Each number is 500 + 40 x the weight over its row's rms, rounded and kept within 0 to 999. Layers, rows and columns count from 0. Numbers have three digits each. The size before them is the row's rms in percent of the matrix's.

# layer 10 MLP up, 768x192, rms 0.168, rows 550-578, columns 144-191
096:543490490499634478470564481464477513514512553487550516525467557368516504464563539515516404443497508469516529554467477515457466461523499496493522
106:515449503508467420547498534461468511483453549492508456468471447493440447514449470497594506489469541486539497569486548490554515480529489512494470
093:467509498425440484525464473528506475479442464516428494436524490476488504515519570498539476483516483486538433534541414465471478546477571474505527
096:523502410462569545532523456470478520546527515483484506485522573448558528442483524475515422536502509478544540538552532539615525494502535541532478
098:538516478560459537476552396543453501510508510491497476501519512506457538525483495464572524507506585509520486483454486472520439550442479562517499
107:547438484585513411493526480451548471483515538493467458476550525519488467494431519495521481526459524464480446466512436520543456545470592486529480
093:477453491507513534515480449557584494541559546527508508481495569515486504542506500466496461528501423401480499445468520502520512479499384485404438
108:527496569468545450490490504519482521524528502599520464575542452491508532535460473473514511565541478430477487488523480509531582517456444537418550
099:519540467461474452563477495527460491454539529486494437515561468484472532506516483497586506583465484489537501480560528497562543516469510462496579
100:434429508483496523472472506463529557510476512510509513534459515548478458498562509547486509488438519490482517444416494493550507450453571526486475
103:465496472454501493491408521498579507522446389404587468470464447527473533524539478538478470465416488504460461549502458503435501492498512495519489
108:527505466456554543586550472462459440450497470505536476482493510525489510581527557479568518516582483500422513437501467495539495496535527584544495
092:464498566531533427450540506511438497566472499467495481493473516479460493494545455512503549406481531529506563461446505441535497511508452504487514
098:475581578470437519477507450468503461487473445502530492470487524494455525518522431520570529516433488521482484467477443486517557536479510482568535
099:502474517551463527491507499511493411507512577529495501406488453603440544482496461510450488549439480502463541455449574538545537559543486511516597
104:489535528391518558522484488534484494539412485570467467551528489495487509501525529499490426550530453490487497505514495562504449499504492503529502
094:481504593496496503466553494440484512526499499479520473510483513482457470460481455575411454562575467552493499528482449548547495534489481446450458
092:443550501526514469441572454547536445497510573515465506568538459546455525460479513517466496478490538531464487500537468454442435433554509564511465
095:515519509418549531535479458503440465650431526503501426431510534421511476491550450461473527539480461558537524477503479499461514615514526501515449
100:452526467548468458490508577552534490488508459505441526458506478502475489443507496462530522480495484507524537462489503488534486397549484475481508
107:471494592492497521419497530458530436460529465507544474513551535484497521474566465507469477516467522547477445494449521506467460383480598512500573
101:537413495505518535547488435471530503604522484477478531496473462486454518503472560527438484497495495465489512504497524450487469482477511489509522
096:590534481467532566581439531516448462460558526510580463522516456459470498491440423461539538495556524478503465507505447540492482511531591486470442
102:467591423508518524501467487518438459488473466423503491411476459510476547433467530585475463476543466509510554484484562567502486455464522495455586
108:476432513539540511458540529491435504508481504491481516492424491476426499508488601567487507540527446515590480574517545506547514537477451509511454
106:463534510454478572499476512532489507527529478501552593473457442506497505542545531402408521521492476487542538506571450515500511554538519481449570
103:501477538458424514435523480449444509533526473505567534475505510458543472472510616506493488484527553500460547502522444471528435531524516469581537
096:436486544517452471479529482450503478344543504492496482501533584419532456508527483528454553544492455411577460479460517454523503516495415572514506
095:492499524589506529525472521505498423453541598476463573496532492536535518494485487482533487467517453444511486484455497482549495495548520571508521
# layer 10 MLP down (transposed), 768x192, rms 0.169, rows 550-577, columns 144-191
098:513524522530404505488494480518515516449515494470548565550526524531524513472492422465499447551540452524449535520429486469481483442455498451541470
094:499567481508503559467502434501549476473523514547428503551533491528600508496555523446451518483585553488412533493487483527437432548511526488477448
090:473508445496469497472514520507552479536473531492529564506451450523519505463525426453490546540469463413496509460481476574428515554490536417515459
103:438507484532466533556512501460510483530431476497502458487579520525415458473432552568455448456550391483479549541453524465485482493474480437440507
102:483547525465503462526411556495471467599528521461478508477375487475462488463476495466503460489554515570433525578463526482530553563513443503508491
110:485529501500472523404485557445588488520536498509490461526521435578533435438520550545512503459541513476506497476461495502506443479474500482491507
086:540532513539435510554534476519529426419453457566499490510578457533520498444500476510415573471555534505457503521505436470517477518488518517514468
109:549523488507512461530471516502560499503441425507487557446535483404487526533523481493486532580468530437538621510500480457486473443520569600472523
102:503468416475523444561515492549530520454468479520488527466518465506458513451576538493461513501389502515499552477504499511472485478508416492516542
100:430541437547487567460476454567516476459572557481499536528459500464533488515543488408503579584457469458466507558438478475457446435480495540505549
108:520551494503545458549485516438426478575481498471561511530488453437492483511506525478491460444427475507507502471544532533499440455521607461574434
116:468475500511480526487503602471491481386536520474548527478471528529449538497498537565490507506548462529432412456461518462440506548457544534501527
096:604512500519532482490519490527601524529506496447537521452467582482419511484537515537440507487577533487479548577519560495568498529472511534468479
103:489458523501420516564431586538480481484532497472476448581547430479474470551547513491532481431545471525498498473514479501512553471534513416491490
102:454450486528471484502475541382513500437477491528498446492586500482480428504514507525482539534521529507475497422508483476538484453477573535419591
091:475503547499494473456464492411483414493539519481568549475498425495470464536549484451535516451470550419474443504464521510490538497522528440459503
087:509527496523479468474437492565543442436485543467489537578515519467542588553512489454498462505501481567509464439479498470528461488565510511506437
092:542466436572516541471491538467532510514487404468478456482444514485540535483506395538576488572490529455517508523459483540487499457512581473501540
095:436478505547446458539486513418483589527485542573487539533472514426577541506552538509478571512519510473498489529493513463486429493552475547513537
096:517491485503507484519519435551522547514529510479473495485485470465439502421539495577500527521537452551533478523476476474500454523554470550519460
096:489473550435409495523502587501509515421514504508462408523504518477490536492511457510534456485524557466421515540574524503474506567456565541484495
105:511518455496473520422515453537557583499461506571559498515542528503486497547484534551547579482609539573433484483516509482467536538568448505551490
098:480536555526573566555431486492503526468479497504439433491553499494542532508516491460546474499524531510511553522427447547581565454450532460516573
098:447502525519446545421447526485613578501516535544520497473514490520502475491436523461528476517574509476496493491486488442523489523498456401582419
104:507546560451573474496501536555519491493523486486543542501437546526474500501508430486532502497472526492488487470534537518507481503481493549491559
094:503556496527508534461495505557482475528526540464506454537445581507508499539456471463494465483567458548548445464535489529467523460475438508505543
099:572553447537526463515404477548466567442522502459494491454487562532516549416559371491483494533471518390476456466460470520459545511562511490490516
096:481483543543424486565461513555496518500567473467521472483547526481504500503483462484472477482439494534495511513586475511479536471502406482507529